From a checkpoint of a small transformer trained on Wikipedia: no biases in attention or MLP.
Each number is 500 + 50 x the weight over its row's rms, rounded and kept within 0 to 999. Layers, rows and columns count from 0. Numbers have three digits each. The size before them is the row's rms in percent of the matrix's.

# layer 3 MLP up, 768x192, rms 0.0651, rows 691-758, columns 0-95
093:490448458444492484425549491486491490421450476490469493479527530445463570488560567521385473501551422533372638581589520545456545541538489506543551512480572456437626471570528466442513402532503481559471516533563530547494461506491482458506570532452432508492556522503490519474534576500580492548
113:566588486623449469486475573522425495533555525490559546515488481517502539427526470494553493494473502508520450516538570477562521385446507438484478537506597488452495559505535470440468486497530418590523472554464447553544522640533518458407482517466540447522510471462502471493455517526456495448
101:505574523468525447493433565480559563519525497456425540460503441498594500492489430482462504410479554505536507519565588486583482449516427503546498524445525493405458540563485553617490491529560475606399460483526446462558473443546483502569528538546502540559532477529563525492448440617426506525
096:539513482505401403474507526477518494549576496517536493446472479481420515537438528513484553459555506455596504507430398486499461465417437428492442561546516470504539461541402436472498419586595557473484481411426545493456544496441432500472510548478484559533578446448454515553532464527479566484
100:468473624455492493569530499479405493475503525437507524512509474471551577405530534504452441399487537440374522464578479450467547573487485431488577426470564492526563503505482474480571489444505537403505535444453402455541485386501560423547491473577517494467513541522578513584471454489512564546
094:487503409576535488420434494615527555555584366516424435475521412478529629509558504424506471516434455535493409453499630529473502437483619407447528549408534434506420427542547503550483388515510560554469479467457443560459434449499462471522465469502525498565531554509440546445490579485455492473
098:472651516536463590536435467514619525535453495535582508559436577607557522521593553481482459489525525516545536474385538512491459428480476477514436519511521524522454502467532442476533490526434429473538513429434620554455471460598467515485467416523435538316451550458510486412513390463495515514
107:479518520503488378529379511543504505493549468475524520412463564566419436492475479491505378536501410360479497606535429489551484532447615441440585537584460513513522474383533581442498566510401433503506470409558480525431438438551517493532514485473493539543458490489429523504493416510537488529
108:426476479525565452514424460517538491579535398468541552443483552567447485424467486480447498429457346585495529569474529460536520573494524488466409412522479482504500497425623541511569471493426496545478404541468488544393439556416495506523476484489427510502477492415509416470510555391506542526
098:480469562517420563510499521579418628477503426427475457504519544447438461552392536499584481593528519532535436576492459477564522463525494555490365494577549385518489487520493565531505536438552531458491510475588516541450469540556561616538456491494517420492488457516520460469444470501444472539
098:506550552568453449499574529593493564417538508533521473549529584470385512529513602417471480404478472461366492468430617528554474520626494556455492513559489506561534513455562529415541406540450536541492532533588478455501484430447522432464573486467482461484453520462487528445468550421466456481
101:568514477519508441538476479535448487537565582516484475526525463423515491611426449469439442475574524444505463518541545524460511565448448544417502401541529511453489490437439567483529529488447428526510449497495449485523482515492370604511412540508520443456475519550515542444467556504323432550
098:516499545557485474471498467540467461513516520484505558437497547516455447487457514358548459416475490436513529530545374429540512452545481455487532580561515537491532433487439487515458471508559492515533504575551433542497482573523402435460576534506460489619423561532540582456511468530419522515
092:467626527507427549563460542457596438490506472522522469432592586493459498474464478487540603477525523456587451603506412527462518524441503556456422440513472533397466475520543520460493468434451440485578477519535550512472512498533523518496399501535553463463525545496458504518488537570531493540
098:556557524477497436489437595447447587460411529498551510489579523566556518460472431480509568543593515497489548440494453519534436524514461453494478502587427449448460416463437538512509539487534482565473468535562443561546516502545474527592388391564537462502452495554442541487572508413551470481
097:515534494567519439541527515482523582514562499533507537548472523532460480534443549543437425477567521567499390482486536528555460511592543496529421542508533530493479436409521528502458524449395533568505493390478456480540530485560534474518468534441496481497595483396536528540503437517552514491
098:501495552623490548463582496546580511490465455597493501464429516644449529454540512535508525515508520518461479497454355560458426459534474440511447468447581517537566493589500434533501549541490510472508597505380431547535443477552576462542486528604538530571459450610524510486513508504485481542
100:510447494503554448469455515495439554525519434477500491538454433490466480571495585534488454496557460464548517476543459490523540524521551468482582420499497572575463536543563454510502400474452363459385536599493521436435516489507466506499557475498464398493544466523521403472492543505561463495
096:577473516549489618445609553514516454453524566525432582452535616541549529578536528474555501428564539467492514533508473494457491431446479427525449471474452434509499413523459514514485474496516564484526489534531333458502479538519482464507529457518422576597500558579552522436510473459509552487
109:418521520473442513570609454542520493484454461409500522552500461456474457519471528345564525439549450553531458513447525460587420498581518453440443550547472515475559570530508522441555380540540492486529533543481557523518511544565549473534467451508483459424489476455487540504566417467462506498
098:552544570549374457433482405621481595506504443477464518566560454478555543493484429454428471432520588574528611479588534557481569400539520513401370445514523426433553503508501447524463493494500450480508498564434508485486465477540535455452526560529419526518486556573485554574552498493551464440
095:559572497596474423483508515571527520544530575476546465502496305526513510485586437555547458489504520508543455469595593491582506505511515557458544482533518536525619561530494559566467460485372571509465527462446439552541436421519422489500548482561507588560562495549442438545466471576474496527
097:508520495448531567562479498415498401468491520436647444502509593541591376549520528511405437499475419425437406550492488452549512500499493532531456475541411458500502541532463526520468454513407556584547567477493576481509536504543501471535556492558525416539585554517487447588492569488445407491
105:550438459481578426506419510503517512501430494517565499497474514608533411536481526548509536486469488470464536574412411451543464553584523472384498533463498521471528529462580512476584495443514529480527472548488487448559432452462509493545490527493479419486424503436403404575490506592444573561
097:460542459475531569543531541457510534414558453515467534550507522456478539401417482572520445488487473543529495491477526450451490545499472469549597455453550548476452494443487439469527571538554423512476540456508487480534523476464543419654621518537467519543494462467588506589423523530440422503
099:516556480546584455537488459522448452527463548506517546459499556579520434497508483474600524464506353488589490446529483630441464527494473509575492557484494516535565465562528498534559545552386458448467426523546492416486382565529551463506409461386495413466451487437479539541553449493408567352
093:479537461553501501503532520447393532486469517538522445530531482490526521459438470543483463523529556459518439517507444486401585534450595511442618452509558520415548555537522563553472551525543499463525540530536475522577503506517484547553436516519516521495512524518465552530604501565421508481
100:574489479461527571615507487497558469540512446513591448532465494536562551540462458598588535492522546510501596487401499434634518502540544515519492528468474496496401484532410554456476548526530600511503541531531480493572447477408441429527577385389363541478502561507532530533597519484452550586
099:469499521534501473482444439490560484501580518569465511437550505480467482503605497404588531592418578556522405458555482451506525483583462450457399519559511495467521435449447481479482435532526468429435495511465449465412547465479491521548471450579538535560566485481569483558501593554369510433
102:486562437492520527502520527581548522561611491466533415501467389440402577481420513456518551459477395494507412486483503510438524485431464452514522551421432609556516504523566447454545475573447468502560489591517540567577516576488426416487614512457588471464486448590441485521481472604506428461
108:431462502497451527396508516496579563544532484396469568465482485542536547454555549534583432514568490501487467533550507559389485444538576532471557517463579530549458556481447406522576446458509521475416511504447544414499463505570507560518528524411540473493382460483505541608419487544503519519
104:438491561500550497455478496563498456469474523522554502528527519504468478462513583534539530470497496548486479556528454483480482481476463501499464451412513462438510600534378511471525456510541446514622511434497506626474577421474548466424518509550557518484607483512459466459476419477469501529
107:471521469435548561511483444558548553529449538421483505515528482437550468551522477591395435546559553488416482498546402513481422433530544481476486558480460515467492466434445540456556438530564368514460467550448548493520388428492456461524517531467384579491473524520542592588467532483505474480
109:520479528402467498499521488483509528478553577529515447462500489562552538479604489504413455556404518557510578419482529548540459552382551443433525440488596442570505477579496523612536559481470580429462545519449583458476462445469498489494509422477483443498513384493487513581434473435473453389
107:520589463546425457550455414607596514568510482492446492486418516531493394501523445450441544466508546560570509557475490457607534473495498491572537441478527521501409480509513547463498496549533448530479448584354518506490451499463538562527451579487581552530552529494539425578440505490447571611
093:501426516538497520517435534479527512479405431510428547459483487493543423494575573485540448457545536487498535453485633465469569524564547520487454504456484406458522489529509436444482525530414435527547394527535439563471421492461462489503554509534466424508511437490471501496540497537488552479
094:569457522488455568395550506556485523544492553482518501491538507429491498386451450482444495509513499518476588488432519444556440529516482441487534403509504510505585463560435438479537508530487510531493471602516489456479505524510520517481360537555572465508409519510413519593573550529522542595
102:458498510489478529463444461436512449426505473503470390621491533542476450597473533507407517446456514536490456439519413554480521559495569441442460556446482547551508581437574446447545484519479419458478601520508508588465496481470540564461594520439502493504541505567547490535464476403410529606
101:523496529513507500535486477481532522453486487503507453510472491491475463460489539430506434587441554535557510577499567536464444531449460548479479564493471455365477555505438532611464559501475482522471460535457364549443410472522566459423505462422631523557417522420448401476495489556461430509
096:440467429401483494453542546532482486573501532515456494453505538570532470488509627507441430528533443490521446517593501477508473575476494474488523503474584445512501505392407463439472415495538507579471585505545554547586508420528579562541512517566545484515525554604547416462577569513519571605
099:567570529610454455557507553516561454438445492555411489382532514519476495556484482508538491468479468564551460471536520552498472532516472437467472605497571444490568462480522585538549541563547518478444523526510430466486474492513523428493512606427499542482508522542349598531417407529428568466
098:491534495460530550441551440506519517487502491502444488439523495523464496539492479538412488503524603682494562490509464395554596590478612491470535459483443552510478510574521527601553463510504563509560556459511403494553534467399552513527398459547544489574519536597467570546505445548451498529
097:417433502600474571645497592429492379555479530471466479564561563541564500477524509448572484450471467372554525542473467422506502452561590399519482483503396468518492471506469559514553550435560488534484485452548568491475588505565560526469434472601509510520451590443495535604495557475448422580
099:586473450496507478578468490448579533600605525417488573481492463559434434475502443542526542491541537517520468445503513481579580420516541468488502475380485459565467468479604485502575511578399489605534531409502461455488331548504553506467479516498412489553531462524529484458502438431445608524
098:528481395487568463508514489557495443557544468475456562489548423490550443431473482465491540469543502558515424618504429405551445463516499526504511475534429425463460487509502449417462503516449471511513540491495490567550486484498490452563531554478462488552490533627462569504404341547430531519
105:419465614494560528504437494560563508475551473544455449493487580376478489488519410459437522478552577509533463508493513488598523483577547542597564537515549565601412540445448511525536482518430510421441536559469473532529427505432489516467485456421505503536574495568552526457587487418457514485
102:546470486508448493451544523518514533576536552505402534540460546473442511490436568622565472412570570496412447535549481437543461421479473518485576489511396445458393524449525520466499457547493530508441539570501554523476459484463470619530503478463575549560555480598512526563499523477499578559
096:469533501377427569499395487558523488466571537436485505490550466526465463512447518500499538481559436470561573454475522581486524520536507476500576448563527485549413518431458434481556579517491426550471500468528404515430449366503491547522544446542558401545563497454540446548519523535478504541
089:542599468511417550499467542579517511507485433524505541501465426536430457508508524469472586500482445426524585437405529462542489495501458548444507598415463543486513554454508475428441510401493522626533463419436490521568569501487388453470427472554447485465534619511495511565426384527386514449
105:472505541534460583454557443412527593471477559465479460500462467447479582439542463515455450506511435568454584565481453494452529423515502484529545424516547520571448467635547509471605427566530491478516506507515595485483538375521525491548435506460413572531514556615462497508543468503545558410
102:537376461535447521476427491520386511528490462512476461507379435417484505408549482534511427491386449512518508536485508494493583563467453525462514479516563544444563529486534463545604493484497452483460477473477511467533586438531496493479434493548553571458398470450556499517495516534526502487
107:552523472533553513528402555622500481529533600463522441410477457481518529568471409555460432449508557443510455485512525355565434451518467516542525469491471543492481393446467497432519541479564497557391426615486574431574498529460510540443476496503544515554453536467483473486482513568460487505
098:491471550507506509360519464555496398383469563538501535561444475503425468502500457486469439487422411516492537461561605485445539602502392542518530514552474533409497513505536524565500491524552514480546451518586499596535558551416524489567579521380557505433458524550564488480590441501468502417
094:507441524625514500501544500424497536592382567513488481459509606503496495445533516486517385421464523490483573435498497483536519493455472552467450499472550486446535518528557568492494535477465481492549495601443505555424495480548445515520521518396454565500496447484413450501553528513397549585
106:577486497510471533473544588508472462449471564523581474499549414456504468470533474550564497577533450540552451520494477426523522509571511563497500493526482585603399500475537471480520485491474507533430409585511454541498503467452562457526501413407552515570378481522566529460554508462427491418
104:524552510468472461538479487561577559478477430440502413419520505399503461512473581521472514519503503486467470464547556442478514487451451505494473505567492458452555569355448579496623453446519492426491435533573479446501494357496536468560568547481416492561516497495516505437502503468394498582
102:553416540476608459539508563434332481588524486507549499555543562519515516533517500418463415483535460578585478461582521436490524504480575485486401503518476491539522469421567630490491535504556512480571475573463444439588487535490472645580496596521482486497537543490523438445483505577492532527
102:520438557550486438476516506498450514471434506570528559422486493509497460478495475471536574515395586546510561436614443468506466560432460541566452649458505522481572505535566474518591516497542491420419416521474475622512464494542562450485448493415527556521364590591550460408521460484426545473
099:497526460456426447447474625539455510507535471447462584524457565581479582482476499476451473488495534510509470486463496408641489498382516503505401481558413452448555517512479517535456533512538484488499525498456555425567544488506536445554481461469500459534494464507524602442434399558517480606
113:496473550540540480472478505486445458525496536435545518492468542543485581448456604478452420582492457475518524387495485411523445432519555529407500499470472389507481559562541471545585521490519497554512552448566496522528505538508465543473515486412589546519550539561429491535452478504437561471
101:440510542454503527485572481618503503582490449578442417519468530492506443517504552492475438520513399575422486561553479506577539455490473578448469537516580477509519541466513505534468427551572499500454494524471493530431484457545471500419547528510532536431507524489462532515538387507498392562
106:485478455592540445517496531568424475450526551524566511443559492490507479380519558407563405597573474555508503447494514459431417585498512541546496479500614460467546537567412456568526561474486603483488541463454443521415493437496518412493428497503513443404484486403523518504494457519460404464
105:481526478507518358548443472539486471524507511526517459532479556481445581481657582525410493461455394476594540457506455459449539559421473386548537536547496490475482466432572510485587423460483589487473553462515514474512510522561448538440419535505484505536484603426493432516504415418533569531
101:399535491477613468511411532474529456467503525556509435488481470551573463526595559426557513541557470501472563544532558535464531484585507462573505598435455555386422447471563430498428461516497465497546561513498581490492482541501412465473558467599465481454492488487479539468528538497594585466
096:530483412547524532513475508377479453400503500509454527562474486465511523518449500539504547556522481501567533604465464433490551421455498573487583520480540476426464542540585469596543608481467404527494473593471404538440486431480488492511517501602544545535546527586516490486542512574422562442
099:482470477417512532439530479431508455460473550490449578538478517496492563572505547529415523511507505479551519495457450455490569540516491553401462537464517547510566563517470519597557458531490490522512525493496387536492532372503448580597493466501483503605522487503484582513481449506553576377
107:517504439539474407465522460494486416509414490515511484425427485604497500467522461446443433508493533506512509408431428387527430458537473433503514498497450351469604476484508539582592493511483501585516506461427475484525573455466570582506501451509518524587511428546442502506528448442496449443
095:509517463603516617522435486482510573497574429559573595504457544499493492461386415530590460464468539458523510503503561623431475529487415433570484445467514452454506492546511565459441488665516447527463553550501465554490513469541543456492493589404526559507472444518377530542487514431475473536